config.toml
vocab_size = 8192
activation = "swiglu"
norm = "rmsnorm"
positions = "rope"
qk_norm = true
bias = "none"
parallel_block = false
init_std_qkv = 0.0589
beta1 = 0.95
warmup_steps = 120
final_lr_fraction = 0.0
doc_mask = false
train_tokens = 110200000
Each number is 500 + 50 x the weight over the matrix's rms, rounded and kept within 0 to 999. Layers, rows and columns count from 0. Numbers have three digits each.

# layer 4 MLP up, 320x128, rms 0.134, rows 51-122, columns 0-63
499542559481492544464586475426507465471498480502569505512489396468459508546495498542482479560395522432488403510574473467506502584430533500531576466493450502428465525462491504520467514463531488
588479472562442586486501514519512596506457505463468533470515421505493468481562437570563379448495582449455547491540466500462467440519490439500466432528421506621497517422447397472497389583498505
506486601449531555477463447512497497547384516431497468522482642426506476464541473387509571502499521480607422480425518520547559489375436586500557587469631442419450523450542461506538556504491517
488517493439469579504543539470497460496556531550488522447545421480434550541561482525601529566559399489505466544458451530414526478565464437520453472433475530532498485499573557568517523585483506
416509542585473600528492507494520464563514569563567404472424479496438451468523456459542534535519611463365451418485408397527490551502575430486562475561464460590466536422479512457463484530474547
517545495581532535368541440451437491510442508411485485562493582522504441462492577524445464479483663573527492484515482578522522552585517479469526505472533436492434516413514556438527495438458549
449423574495468514549520472550502515440399420521505476476495488559496439548443506559512501453513449608493475429453541414562523444587593428490510550498511463551425548541537461476457482404445538
533591484543577410577472510509535502552475504503458604494417473460536529502511510532510614397486464457497462535545474487530439458528453551474515509555428468401525575490532541581483450563552440
456485533511545459553554470484524530528474482526452531513558456521408489500532483450448471512586442561551494513537513482357405551414527417450543395521506495442440546453529543453456468640500453
451478482447482568453510461593500355530573461517497487506519535517528513503514469479464486440526534546552484499549550473437471515570493453569541467545478536524499423549527483524520548519493418
504512585560486501514617544479502486469510433474520546625481478450473477535499446497508484514494531469541553487469448422564400538563527520441560569558448506529681551538465523467443491576493577
567511447584525562556374517506550498473453592540531468486533532381453484528424530600486445512527507510518559442548488592458522413541507533463451528382444443404426430495545486517507489488536487
540453560535523534528494535508621450595498520537352493480553513414496506511446433532469498467524424573503449446461326468520554500500456495588517510479478524579466480564555603502591609530475533
497510444631425529393538515483498465532423498553548480576409499526488452549493494503510478471539422438518397518506527491504459599446436565492441511493515489535424517630528472503542547450502564
596544377492483623525479452555509495467463560565625520445416477519446532540447506566519461445464488441519544520468527527592501470483541479515397541482528468563450391565559546518582433508446538
551509408422414476358478550457527495463587499446531548475556485440505448531637489554476480524602521405415451434545501535525473483464499455521465548457545530553528601538491487479452441479377454
547503476409485458403453501467520586612493533453509427582450471426500321499499477492479426527502517577332459503490541538486508503600504510450439485569494526457442448525517515480473530596504522
440506587474481520537401443441556488497595524533469564435579444446440447389573530469526503595466403486469475467533543500529605503530481392444473455545585496456462483576552542490466492474476439
429486417438599506496545459577604537547488592482491521533568429576494459497576527446537508480438555524507544532560568437490484468505521413612598473421478521488544467526555576623542431519524499
468537590537492511540552513444446514579458556483546570416531514534524507558491523518488487489526527526511422504503443578489488552482513473427497516555574518560495431496554569507510568658487524
496625488489478534478595478432589526672485564614476593500440567506445603439521512494502589512499434615482464468473425597512433454471500457499502484496449560516488458476507549501465579462547470
468421476502536507556397585480554565498469439493434508518500479527536503470543499523471514470449434478465531469647524377533507523487470660457609452458478455454522585506464467496490545606479434
395553513506520472522518545472555526476553469448411540563546531432542542434563561561532556492533540478531524521577483475522577471577470491453469446516485527514519473507553421452557479466478615
552543581475393598459427400515459482439500480469463430435556452434531517532589581547409616654497538508456558446459416436493383557564490534543534533585585519432425453448459472472507502493553482
569537544524471512590413457538524635451509503485567600467483488519429438533468436580499492492487547475595569486521456511500636474439493579463467472556473507529467464534487445560445468462503513
498520463538606514595507405591452554475519575464491415441494449465456441478473496510485473476384574534470503516536457470539509506477502510477530442558587508519478410386455475448601462484502481
446573595436434544580486434491490490521548508508566493539522459549578538499559437429520386462528544621583611469508402472485476562420470501520503514497515494466500503549500421471495531453459492
606498400383507510471426473480487519508523564557470600460540426503446444526526534451547466543468543513499530602497444564578468535421522464474467520410468455420558508536552587525479593404530472
474413509551592554510498572504429589359446401494528409437505464500436447483493613441525555527422447534441480450492506520424523465552516445444486584444430425463447443411583463559576514462484539
477477500568506522577566488479494482454488566540426518508505541557527484477439575545504529574358484410440497481449515470427475464584460506440406467455526508528580465512568555479527493468543510
483573536502507602481508492542494507559487476545542479454534486533569497422449632436628546538539603514474448530580519480549535502451430506443501541513495492488474445387482544584568531540450554
508472556497464511451476490595532487495508482520487581463594493429482467326518428466473452427478495504503444507543511440473471486524503507474431573600544505456554484435501576512521500484428460
567546492400543459563486440431538533547523436519541565518492473460452505447470487590513509468512595519565530405440418490435514608446541549500475470543544462577512453470542481438583507469529504
520516518539400472435516530496483566494502493480425474581573424516467448532469506580505433637548532480519549542489433428634452536451563381445487398464468570477519528520563409518410475505590551
488502483606579446632441530525423482524499544432534526485551477547600500496461464535501599589421527449580595441502532446484462492577514513568450483480524483579635507624546380447512600431497535
514484439474524484503519461531536503467469469548483498508524537472542545506507646563443561487450466534548517507475482512564505545561446430451545490440456477414430535433533443488434521452578551
539469478555513491535625612520548479491524513441482428430457437508530454467457491566488526555437570496482496557440530582515480484480473460492532454532487549513467438489527510403592522463531449
435506576487540494587491410561469533433577478548486482446494493437477453477458425467517560484433513486433430412506494515468528459486579518450518535474557543484486459560465387427540474468438502
555573534481463473511439600544516481527483425558499508497538572492414521466457372396535556502497515588511524472433535602532548466514602513526557493426483541529477430530478477450474415534532465
590567510451509497529569432447490516507520511565522476456543566534600503418444504422494493409528484551448584417555501555474516492428498463487581536516465612476493544473504508439522516536522575
564518494497457441437517467510522416577498486585460478524547446582538467505527571484534512379482478545526505481521550449537503445555577593527450494552494511449526445540548533552480475463371554
494477539452549502470421505465483467496499524511483482601479501534498565490492491472493641480589509551582440480477453534494513431482504534552454573429539474470470506433507482529508561539484449
409378461564440501391590553588375568581457501506474595514442558476517479667427507445624524493481458503452525492536477541582378534447486517508404472518530523492547574520499533495647474503529512
411471512481460382564499485565402487515523523560538433437515488560468471476514501516466492427477491633487441578429491488462415530421428504527424500486542382470587531448464523501559476474528444
500531465479490570492512509496502506442482471494491544569419361523459406580511434514606542629543508526531500611493549486464533529435507475511599416482587529443443427382395581538472509566529426
448599499450558525526449462456413534450401544401606510564369499496512494522529456488426417522531466438534550450403515508506474386490475608610482505605546521518426519421431507512454624477539612
488521408427569437481500516593524548468569556429505590498524548552512525530552529468446503470494444451472563556548510448428503529450470533523483527427464470399506550517470411485389505555569479
623493445473488495473549501464559505505590427511517507477511525413579485561432537564542504550464508467500462467490454437498551504512519456477461430473525535516499514496542469554423389454540437
520540477527445495500476499475472573526489442586602479499518439466522507537575538431385544542508474542502459466496473532534556444418502339410445479531537491456462471531481511439457417510397531
560518430545476546517443465511450473508434458642498560475531499470438526426546476479625496548530485546572433524449471524534582520452519548538457473461567517472459471587432525606475568522542518
502510453538454432503517401505483478466570348479514508459426451486523539546451437536590523473517515434541556497477572471476516424405508474540536541517485536510572450466469509516385493528467561
446443469585489508541476496536551526517521552477440501488557429460465521406471538632507519453372613459453494465460420516478494505461547508579556507522580502551545472510584582566415535484514471
454465548591564408620474420508497497417471467594592511491433514541354507458475552440554483492420624521522459410471516502522477533490455545490400496535463492584502476502508522503459478570445550
524524528505448473501529531648468507490507509379606529487465572499462494464612469536582478503513552463608535453472558536539422553497606465514518462571493515459465492408466450510433514458533516
457578486500482473502417448501502538514515507492531516456426450597455484533538460556465529524588417519505590508538541517457490478428520522518479493486541445422509485478513534510520521537549493
459560450464424483467456563548520666557572536494503540474487477496539481508469496445512488523507444479575482472532607526522485507501534521474492487465412522559428406558575445443426518416504572
490554453523548437465519501511499474524534483581460548370473557519494482532424540512573578469519407503509538503441490471536519572550494527524417469476551531427615444512549510582523551486502555
477511570518549468440473587402376476472477450512449478551372499501519455536529420500454536512505471520554435450554505432521485503499500510464428507537453534416382481419509536549558583495559511
584449520434579539543572655508468531591537472518554490537511562518512522530502553478488436417487460445563465451491482557494461456499493459537567385501473564539458541459508467510567561548509438
408437449520511538442499527464521477549498578439509580525451524578496524451488461467486473550508536566588527555534494580398492470570530514471465558409539511361509393456466468582421487490507537
521428492509489462358469438429508547515511546475482606448462491623400516456525571582481549468551499483548440508565500491447456450554466542533501487521527493488508528582575566587459512556532529
542475483477582423583574454501392533541448510485485414549462422455465485437505558538477565450573498489456474538567492460536519494498418455408455420395535475510546436570484506495553514485455494
538525456491491515630520465537433473544447452552559413475439584509494519493432451493649520580480511538406472482559529521660519526452465518515504489563519493547517534575532421508404490443516508
553494446472464513530582463532521506426602437540525429519487487462436498438467557549507482475543532558432469615528535606492548529532439459496428463454447503536498453488458572534535474567506502
543471459535469561493517424526488464463502499455491523459473553501477485533448523486513548582470502493510409533514448560501524428420530418526507565490427480471550474437514524630525457522560484
469550446480445524505474550527589531559497489480432535554560403553576532496597464502522462460508482422460551547471445477435471516513499549471514504518609514484507529472508469454454518538612437
478442518430468491541526488499481440430658522521484556501540434519375486592630398415530502398379433480497449537437434512452486493515405394500495467533534512479595443494477517466539591549377507
453494487621484553544493518474445497562474538498471460539573487492573493502496585403428462512458544463513496446485548553466484498484654546536503559547490557501468605403494498428522532509428531
562415451568516503454455471442418513519531473531514483562529499450491498516486540614591544552415571459490476496552451491499513417640478503441566578404480550554511466548506505454506502496438416
521522533446574559503553495460453407477459490502561488549535486449524491483438537606420494478484458530443430521549471436466544481528370545515497498462478463519536366510500461423421456597426488
534511556480482448459449519447622546485507496473520475490472532498483464468364542555445482553477541488539438495454486563565517531462569474468487531485457591522427480500550487410582518524528458
482520453509567534497521413467484556527549564513520530454516500518447443559526502433580562487436542459545551484560568476527502488518494522491593442492564530491434456536449456501555542487512455
# layer 4 MLP down (transposed), 320x128, rms 0.123, rows 51-121, columns 0-63
499518480439483464511498517586478508469523451533478569535498500571409589545501497550546533456502454495510539500546489553493571436530524507593502528562531528456569405504523503473477450457587521
486550421644421516493499551469517557601573492522451442467461545533533534458513495521518476594464526551409523473536488459548564530559542533465508501477551457601498552533500512421505502569541514
526485500443471444404473538526577527416383465493436437491589518509559499458573490537467442372509457489516502512482473535525546496470515570601525540456467518469507432339539399552505585531531490
539495552455568516496528512428583534412541486441478506469526515448501296469470530495457465464443426443466482478439509459462459498527508493461508453570519533475431580536514469451447513492552522
494424518441546501441475502505427416441465491483526619492497511544504588522497508476603469497540470519481552369501459453497502537510591595505463501524478499558485508440544493447535473504568437
570489411513449525555501481503509511499529475554481399536505522617530452486493503465536540569472536554448399477490436494489539517513509501610557604456498511520406478514468502506477538474500446
490541494516561569489414570577477529503525451578557474440508440457433699436529429579481453464540457556537367459526544455495528540510507452593558479505486434488473491569448527503484479512514512
500538436448523419488449546453443523495439472541524464465487469512498541485426537456438544477481445490450553422491459467505429447463500551587539562536496511527508512475573543518538471458476538
543488515508583481535499489559435519425414535552507437602587432546531330426496451507460538460506454450539512469446489463502573501548501426479433481512484551414530481498521436522483524555536583
449506413475526479490547446435534445522464496470540520495461503573482514515508517469484592556396492514456492545467505570547564480501533507479498467501442586567460527527482499482483460402460495
561569427496554472466517571470475476428559458441433566565577520442407418472463489483503529485483503398536551534471475525548513562467426478406530554475482471441437498498536565443466508496591467
539509425450566546474493456522503467464579466513517576427508527409503549457500517528528505508507442419551560464516520490482424545504549532524419420510479696533435492513584520518455459524515465
471558527515516476501463512536434465408515577578580462490522582521530686518528524502524486465452531410529448532539512604456444432500543630551494524387473471491478494529394485500544525460490467
421563566550495547550618403489540499443597511477490485496480534490459368471539425523533526451496464494500506508533521438433561506530542472509563534528474421468491500539504504509377454530468405
574512446485463526482479413546440502538483537566556495469541580482558541444559464532438480549464451608450430563492490511549599533520495421485496434514415494494443526466490438503462501440504527
497548464488400536440442536463438476552563505490496539472573570479557451622474510578563473499513509513390447422498443562524472551543576498455481472423483583471497618482441516478514494494522562
535413574515487532529468405525526521528477559492573587494495435532474552446582494497448499501456555590485512379530531455434405568500620493529568452489475449562424553446437544463609560521531508
471531562422543511483341457539528495513639530496433471529586429505475472575570528549456545513479425457440497454458416502565501517458554473574425522486365500454502423443573473443480430534620554
524553550483515587412470505510434539640549571538443586563483484563397517441395487542552541477563477509487473445552561456546472483540421502514512492513454447499471443548575427490447570454551471
405475488491507537478423512484467471469509548440466521504509529461505246479502460488506457504589428503527553490505557559534428499508511480504476519459489475439526468547624525473484538424573494
503521533500512544449490555595482484438488451541466538441558518507464503489642468539570414500531563461526601571397582556562488436565585472393461547552483533426460489520522494402554465516505583
539546541519459586430531400454502473481434551514633509407438501545501394571443585521528475467450539521478452449487447512450522495557519415590403477552480443515437453497521468410434479476507597
439512514440492444524419540462540533523541546507484645478465469467466500443537425545602576484525459451453557531486543496481546534527462502499532534497497446492467592487476476374439420542453526
489538445422453487456467491498496422474482494463472426458472519573568549575524474532425564603483539565510486516524463516559455534607492513499527529499546530408458526504537501553516523570583588
525516527525508444554471481531536504494572425480445466499411454507505557592460450487453538525485477429468514513473423471534483570482501555503546496523430355457476513526542476457454419574504548
544409470529525488507483499491476487545438505535495540459576508500567709491499484535549490509445519511475435588453548517471566453547497506472421507521488531494607494457483485515590515433443545
530527538544496574548530557445574476451501490521513517561545449473561508462569445446447522567438517592513572518445484492469504494441436430621546497495522461553456425568435415563554550404532451
586505512494452539463443532564489492518516561504552510468482458416442501540497499447434487493439538590474523575500554558492655515556513535490434516495387505545497452473491572480435543532512500
482503524533379451417579444488466445533514463524502504384427434580529400427563513513468570535520495401469424543469461590512424514477418517546585504408623453507476457610547521539533501549525515
470428555481489511503599498532546495600514547477493571537529546481523629457519546477437536567534447560456522559496568477499453465499444468486462609512415478430465565486520503506500455433606474
552476529552438510549405461457632491480506485451489453554504496484468534488456432486420510520485483489447554364545545504442574597477553370555532491492484426613520556479423455445488507477546408
515545457443524580473410460557448477585420448551442462600480556498538451514532455509423494504495476549513559537489392474470479447533500406401508480459554430477448551616539475538551526471461530
504421482499507476567535512525430496491498556518408436471519572543511502498466489522584534530468541500510414511501596542533457457388523542560455497559530486487539501465553451528483559519477576
546465417488458400483571599622496482476647359491518442507579481496465458506415479522512504490461490471447565514385451569547512454471525462533459485476501584486532571509469526589593515521518549
558476570495532619535461520547571526356630453498449498515547432609381425509490561537388419511527487587529515492543526511608513534466479466482424481567421516477503497580534551464434489527596571
404422546502525490515577582556499541577513509514510554478555493348517508537493523419455535474521504442447502446505522543484502366465551571448494472427479443464471520504487527512544456544487529
452534465355488474527546523541456542539501523589488488578568497530442521488562476506501510525508492480565449466500543512570416448526552581412493424494515538480484506485593504470482545437557511
511502440494446499483532539476519572430478495485442466515525428519552311480467513526556449453572577430479524405503587442483440536453509432461529474545523390513560581514520557572460499513501501
428350591508592530603632485436457453462540539484497505541517441411394513463502495573534438495470471479557498508469433493531427494471488458423508542567486569484540509493449496531601550516400461
497498459478459482430511582482484574501448540620641498505427518428551561507549543536525493432469459529493527473594492495383555582444468496495489533559419565555521542501503574605554517493467527
522525499552556481477481489535444494540474497503483464471569434552546568451513476403543524468519566537432385552407532422491410535528475478491508449515411490514536519538503523505442566426513464
469439501537583475461497480489502545523425518473499535497470480503507367553488577456505464555409429451474477448559554561545491532568507476481495470498501590572492535482506486458538493491526526
590517422436535503433435487424471521498535520511499503510433507551515594477439523491536429498442447513458527497421549463446525478510521483353537501425520442504496459489573453400567466404493448
554486515467551582535536516503533556499596510488462577604529471522512468542548469450426412501501489470544496561453616498555514487528484422497507497479522626430556438674580465522389497502435504
537557434514536496508475533481505416492562471483450522468489543508479426463428553536580480583591510625483449552518417515488561538505483469559551508445521426451470500460486535570565541463484593
485495606525455588475530478453514486408440480469449474489516406486480418520439504532530454472478491534447522536477440449444414482489516616435470468598563575524467593522530473421565543504513543
556567565486423460595539443544526498578538475448505510625508525431508365479419539503503535517479555520455581586554465395517506543583595483581470496491539550468512476448501463474470559448552451
523478471478513410441527438505490528487520468516582452522514572455452370580437491502601436518474505549482515587535467514463513516539447548559491499458520560505540539466522455545540480486490517
542568512456571462551499467500564645533483517467450487479412423521490502468450506488410550445548482420490474544521503523510554572551423497361466452551548533457508496571483529462494450512546532
461568482459505477545450575483530448528409353529439391477383497526448603567561424485516510451541569537476517510521460545406511541521504434556560584562500532504476478483574545446493509513458475
526510445500555543519498536510567495454410475448507387501465540537510577479508481427470520481460492636514505515599469565442485546538461513530566605471509474539486560497466492518519545457474428
429475464494502545497532549440581567480441475448556499532487484521492526471474524494474499392463603422560530521536547527507477583473573460533420468508544529506507558479485437534567537544507424
419502484522577466533519482576519523480543470576538447556508507501502580517511422519539507521514525508508491456442581489622410479480437488654468472527580461452512547561530543495462485508513466
528525486473500538525523559383539442512468550545520495507489497502535553484451534435398403530524549418443584553454501375561450421529434521562587472399543550544461561579607509446458494543557595
458486411520469517544496507567541539524553499481433433506526499469559554535481505434509433492456446482498468472562474535551491520514491505521464522539520488471544479447436486553451527529539441
479496465553458579481494522552384400553504549589484570457496550440509627553560540498533490536554594571518542504455506502458505550538482468565424510463471407521492555499535463606444493449545469
509429477500507452535555580434443487585367516480490554466466544567518538474485478581533533473495421437547524460503437524373434459589548480499437505514492537510402504417503458596449589545363453
423446512506600458497490543441467591430470499509434504495484449483552395525511545467504479436417487463488455423533497530494486428437524525482486428567479519497497454454567560537493474513521472
562499525516570412614472540556538488558584517457435541400510656415444495472480502441522387383459574486472354530554508521543463503494535476486494519486495477486513508447526531430584525459586533
520458528542478483446509558520534400561553514438522520497529513519443459488520525520417522523498496540464524506463476414524584464481464515537483408421428493529509567440487485546576576523520510
459505498425567511464431447549546434471481502552507536390548544427558423507504533471465457495500503406531490452516452541542481504538464453509441588468410473574439578459476468497506523575491560
502495501527401461502532536495486513475544571589502472560497503560474391529513558590505485472522454484394516493508455531539538554478538541482524471412500600435450424536532472442620425497469420
594468525603573465485581555537467462463498404511500503459480510535468580585546482581532442521543439549522458443486435433377565430520498478445519509489475585425537526558530509487526478507470436
450479482471474537562568434427560494468477489490488532596495505444461429447480623554500554486480413536517539515363536535515542529507537479497463385517484558503604530463525554493523454526547536
510442470543544388498424455481479460458441503558652442510458456470558562407531519463465507470485442525505524513536489529537476526462412494415518563460423526512480526562536493561498502564452556
559566475409460512485444506491570554521511405485517458453465604339571461550511485474392472469438585444490454524532492505384523485528538518397541519413504473482476508464493510479462528521505575
425512457367503555591484449554557549426454567475442487548494397452557391383576504494494495518522495521482555412531438439555497531559531485578480607419471483480581462503419458541422453538531472
494486498467553504424445528404456490516515552517588569529509470538544506485432459491602511536474525466540495353487575568476500557548467548548502508629551483500425418451485490430455463510530480
487502479481453559550511449542436512491520604467458415445554438532524438423462489492505467420532512583443576456478496497415478553503442474555412448553462494488481485531523584648520481463570537
471530496526492514573462425457509500501613560439493515554497442474496331592521515460536447507512414495526491598483436467448542525520539424524529502521529653419529431397438559518530430537605451
522443580558462531515490462537473481493575550533437492505498534469452511450595485593546499528491506449550430433525492596500485409480531475574494466456540446448512599555532593496450474479498528
# layer 4 MLP gate, 320x128, rms 0.137, rows 52-122, columns 0-63
564559449504394466500549507532543532626472470471479456590447473512536451525480480437558407488442506488398539500479484547498493423514496552486540471574470530487501517589477559510457486636571472
419444445432428459551460542488430545507533388484400560464450454424443447462536484441518408538429521465630428530456536477634587568509442433450580527420453625508541475493466464435500515479522497
447525559568478545417476490543463476530480497526503434436443459539513519476504511492537538588538563492451492488575546505514520452561413553507498526474546443510493493453502564505555542549419497
556429516587489507490490554532407531419428462467497510455500538566405546461604426568592503490532472447504450388629410428543466492487585482535467449597525501646548530495458532448459550571499504
479518474472547485513511514467536481538530487512531487561523495510500512562403554504468617459558437445416450478482513509599545483428486477426486516427578467454532474451480534438574465507426549
400533588473481501493571541421511553456582506503435502467519518512461531584562616612522404467603428458548526406465538474446533499446599585514505452509445457429488541556516580517502464548562542
542513490543527544507564501461501504617491559598545464497543489499557482646432458527527383509522527475466481545565538474498542514552549474506555434434513487671499532518509473515474481494585502
475470481543521544472553527437479558548502497404449482484446528509539567458521498508470465475526511577483472505617408384553506450571438556515523499445540481520553502401450528494529554444450483
386524502420514598452506452508532498554502422576405452487578536524457505457451462522450462424499488489489433460496570557484500501526464475487467544549406439485528410474499559501464537546580468
484515529464536571504524523428526483485548444478469504476479472560523488464460457569498481544513472520533445507536536568509547493395518570546434501530462501558445506453500475594458486441448453
498486477516536496442435507587489472573417580526476473474488444525490529489497521584591526480437520506516489387496547558588407576513517489472508519411433466508545453482532428559485514423521467
467479472514406480491524531461498512418505356502499534501415542503524619532409441490520391437512539470634518580487584543516544500392579499526462530529489448501518504458530397565498405611412464
604454443449507458511492520507479429559533436528480588499610512370416469498434508392583447509512569456562547426476551571525446528463504425516434489515449543548566509460512466496483468568531555
517505554504456499464555537476463540404567542462549461547485411584534569451530470505474534470499540464451488450493477526478429411522447555540555541552542561512625471438432447416463535475555457
566521464569393538447565563416505519564468497485546466480595508473455461463436626540538413542542499497444480416576452520556621518432490531462463477582461571557482482574513551387550411466510406
441433563441468429443469508455412549607528443447588473574470506443559450473532526524549484513486551532400459523517476566504470533566477539469469446624453488364556563423533565576466546567476436
503493546565494454519533432492401489504396504536536542519456461409541480470490436486506444443517522522585596517495579413412438452518587568497612558530475515571453480512411504509588483560455484
519479628407537430481545573431447493532497507451574468402441550510468436580558493527396457588522489510479475529427455494628542503503538470501405426549515516509542532529446577534531456531563528
397581419410534505466674435496479613467506557456479524564474518397497523531487493428515550465443491516441452449595557482444461530487566571554475529483479612484435623494461543553507510572477533
482558486472524522547425460475502444483581547417487505484491479480454418544547459517511400377513504560433505473572488546575518501560562503514486550450498441460479472535513415492522486556408521
458497541542532435507414409582470578481488382503397504575517514419515450540555503447454516525535472522493509516550429380495392431509474512536529489526466528444496487451488496474378590541510494
501432519474522493554540532502506585483435465526548587476495555478538461524553506513492473554478489577500555509507578451576493618502535480479566470494467483489435528465454526452453501545576452
459491489481571528571489530437547436508429471486590501487477487491521431540537507539526423429504464494526503408610594495468565505552563404535386525519464486500528614447493492501482492551489521
411518488541544597469588503492474566505567576392504501543436402500497504466484480491533499534398588527530479390533501477488403557534417520506415487559471574528487505495474521512504520427463488
490466533430528558608571538561518488512505625435485528466479439526490523549490486536425375431421449485472514558595550513534542545538459522337498577489558487529431524390454638440551601559515517
496482423464481517510551533535529469541524543397472538398481521541571468515419578475479510530511410485480421466469574453541579514556515402416471490520573512490542432548603558497493384531604535
480510521387580517504555438415469535457501426449499499485504415595513546503438609589535488516551501489494538524459469434517400454458475517483472527508592570603555567455505445473525407509455514
479486511408536554496500473480510493474460521560529490625510600504523445500479469461538460466500506499498553498454433418488426486358498440567422408546490451493470463515503409481421526551481509
462394441485513498466447459450427567505457528458498419375505470491509498560529513599461456457440537523565558520429464474444562439472477502460545510576488561476567537482566476503486327492541530
525498490605516476481519432504504566502503393539580494506550519482453405491471520494494470447545542526557483473527437467503520468564452487492495513455456510575500476490525621495548454509541589
511458506580495505509537559477533554374563561510572427456490482552530553517444488474552506536524492436469452537536512512615519469454443564563612468468538541462480485558474563430567549483531530
465517542526481517451364459533468487462484573536463465570518521489476484517614494484598496508416506491443491485478544485484470419496418490451461586509442585446591485514513465540420509536513489
583473540450523468433568493378493453539467496438586471449466496465446445510598537622460503489529512474549570548510572471549522510408571556549518506476528536582523604472526551452475437451571451
435529550424408561543566573471426480507458544548590547497616450352457483524515476497427401432376436506522595439422433400407466388444534522439454413518529561484478531437481527540586513607485554
419492602482530514408489575545527422489571500553536479433480515449572500414490541491493493478472574477440483439535470566529426450561522502547575503550504490497494539493466483447492533593429426
438562493531451565566480409532466555497542489481466479520510551436493465542539463437462402486573465502476528559615604499485440522509436507548569494490556510425478520418459544641452511473559532
538532553557511528465535485512609543511486515510541564417421485490572503526510541465444418529454463522483498503474438490566546449472544478523467515478527581497378520560439520441449532551430425
510546442454523449553550516421432505424536507559419481541577510472407475493437450517458444525479460547594491536567439594582470497483589395511449588430571512493524490481455507439478503450555552
558397503458500487446513521467478582529497595484502493530445514483524523457511470519392404485509518508506563438503486475465512523445519473453419475550568580423525563486522515502440489446486561
453527544477597531492421380432493496477538429526605449506382602518582442438614531396408500508462507538605493495502528479439550438460525447564493544536525418490545433508436510411373525520503471
515480470513511536511455498560479504486413533518495515541582450444557526510570572468516530527538518527486443531470449504536488544549472449480493444501528395486542498502531459466434463526416514
467502406478464432459496447494530455470465459446428457492527465547524468621475587453563436491465426479493489512535490485509499556365494328565578431497489437480600487631544585499476425503541500
579496482583501533571554498464425482471453399450486527482472551520486449589534477547488547559438566416395563446493532509477475429451494505561476431603476508473496531500551489529494572478496448
475450475429470413487452523474496498543534458478463513476422501397488441473480500418546469443524478522471449392441489492554545537522486436440505555487491517590490535622515533576568432497494479
488483553412469512514510494486482545479507519526532471590467493482571431546541506393488590481583504548446517575513561494509503391598558449568462553530543536493502446531544473547516534455419609
603505374566546485442452548458610477462448530509487621502570541468564398508582464552467482474567533545592480425455406426421530443496513505542510566547490561580532485498446503445481573598511518
602583467483509569505474476419545456496518455499544474501522558494540471498423454661507495556420450523538506427520485450512543427481483515486511469486488456511449515460500498503491455541443414
444467440477530497475514516464383452468518497436413495555536605552428452526458455504537457528554513436532545479585594618481438508549482574499520581493534507624505569443518508520540570508537445
473480563436522464448547547395482497474483512523433453563521536524476536489449562406478501425523423602405383470532454497464478470519467481630384479511567525438477488494538506458517495542406488
460506586523463490455527505474507518499417469495399422438369501518577495581474438533470502493484572485521450461567553520465469547555516552546466383505433519451526526511454546534464540472566442
401515519444548561502503423497476547364558463489609458537523565426526433538397557473568489480450545460414505496444507415505470524523512416633543501560560449449514479494466543515556471439577437
531464454503485572552497497463489502538506550524547419550525536405527620556426448616508442473526517539484454412513461648528552397443427525499435581522464470526587519526507466544536444510444494
519493464411483444480607521548521583482423487575411416460547527572454431574472467479519492430488474489539509479538510583545527479527399556497540507504532548510444495504509461540420562533536554
485502513504522523497473487591436480501484459571541456465568526551532499481468555451492477445381525552444497495433520465558488546508454459450525461501509506527446508484537441457482499502518429
520471558426560450646463411429610600434476428509523428558556444602450495521460545543450487508441497486570448498438505484569557462437349501559444571453569484509572507457494416501437493460469465
503474464585503366491458521491532546476524482523456480431401441539590544491449452539483503449372400419553497499567478461566514496569512563476584496619503489482555492516554595480481610542596433
526515431499456572570549523501562536465517520467491550416575552496588476549490530571535436486563499466541495520491521516588527556559511517454515505556484520575661513539491532479439485484504468
433492526522505495537526452563454435441459493490575526553521462427500469501507484493525609525511470464496507534496515448551420396496496534448499447516436554379487538469523518577486567519580494
428557552481580540509479522503471511503511583493462560484491464458453457446425515516590486539485481547537506567527520475564500500429574469409468513509512514556486458527575542455505460518475475
504621447464497463521506509594501534361545490554517530536499464491532466566571475503500391509414520405405549456499576414544501528384562484502434566508530567549509487590554461504523435506465420
432493436505483613499520497458452531543552431499493507474517474462504470448519453508468427513465494568524517387540494553462419457456460490469522447570497523397484537481461510511490537583539452
529503461492560475619581466453525533534447501532495464421407425498461503477520466457489462489440495611504441421563471387555563409544541512501448474640505500522507466504356454483528481431445495
444501487487552504413522621566445495473537534445495465499578417547447514461492460472605500518530533499486379479580461481570452561509419507496513462441568564547489424445500484497581542483589453
431444493546523507534522512501516501511574496534548566492539461511543492431525540522542489525443519453604470541491492492536582545492508478448508393516504532427504472475431451562519589420524492
545495468502449505468480539506507398467507442540483451530460571429574461592516475481459456418436524592499475499494487558502566511504428444513512550541535508500517453496453459492476476496425558
543537559559523535491582463451504498479450497526675576451479494469508539567472461500408505575448551409484467505510518423473511521490541472558587455464492552512523474587538563558541435467518409
459413527532461533547494465478402511636509506477459426578545507479432532482450537598487462545518519444502415516588627497529497566419544537587457452596497477441480503444497535478487528399473412
566485475552536516563463456470477570535470627408497563472617454488551518502440384474497495438438416579426505495559417448462528439574552491514488521499494467492579529506509527518509503485379495
496527489622467446544466467444584547523468488519503599538544508514467526406516543546510472433462485557425447445419462528563473449399612480519478398495379534481413543462430536516470517513460463
498507486497555585481530587474498496559512403531482543522543543559550475620486554446590511540488404487534553471476594515518464562477468460622593491526349474470511486502434458544456519562526513
553444494498459502547473498542580483474459453407440539534517526526530582525504453464484522444489552482445533442481476500554503503476447483446502511501559439505469580540524519509467488537532564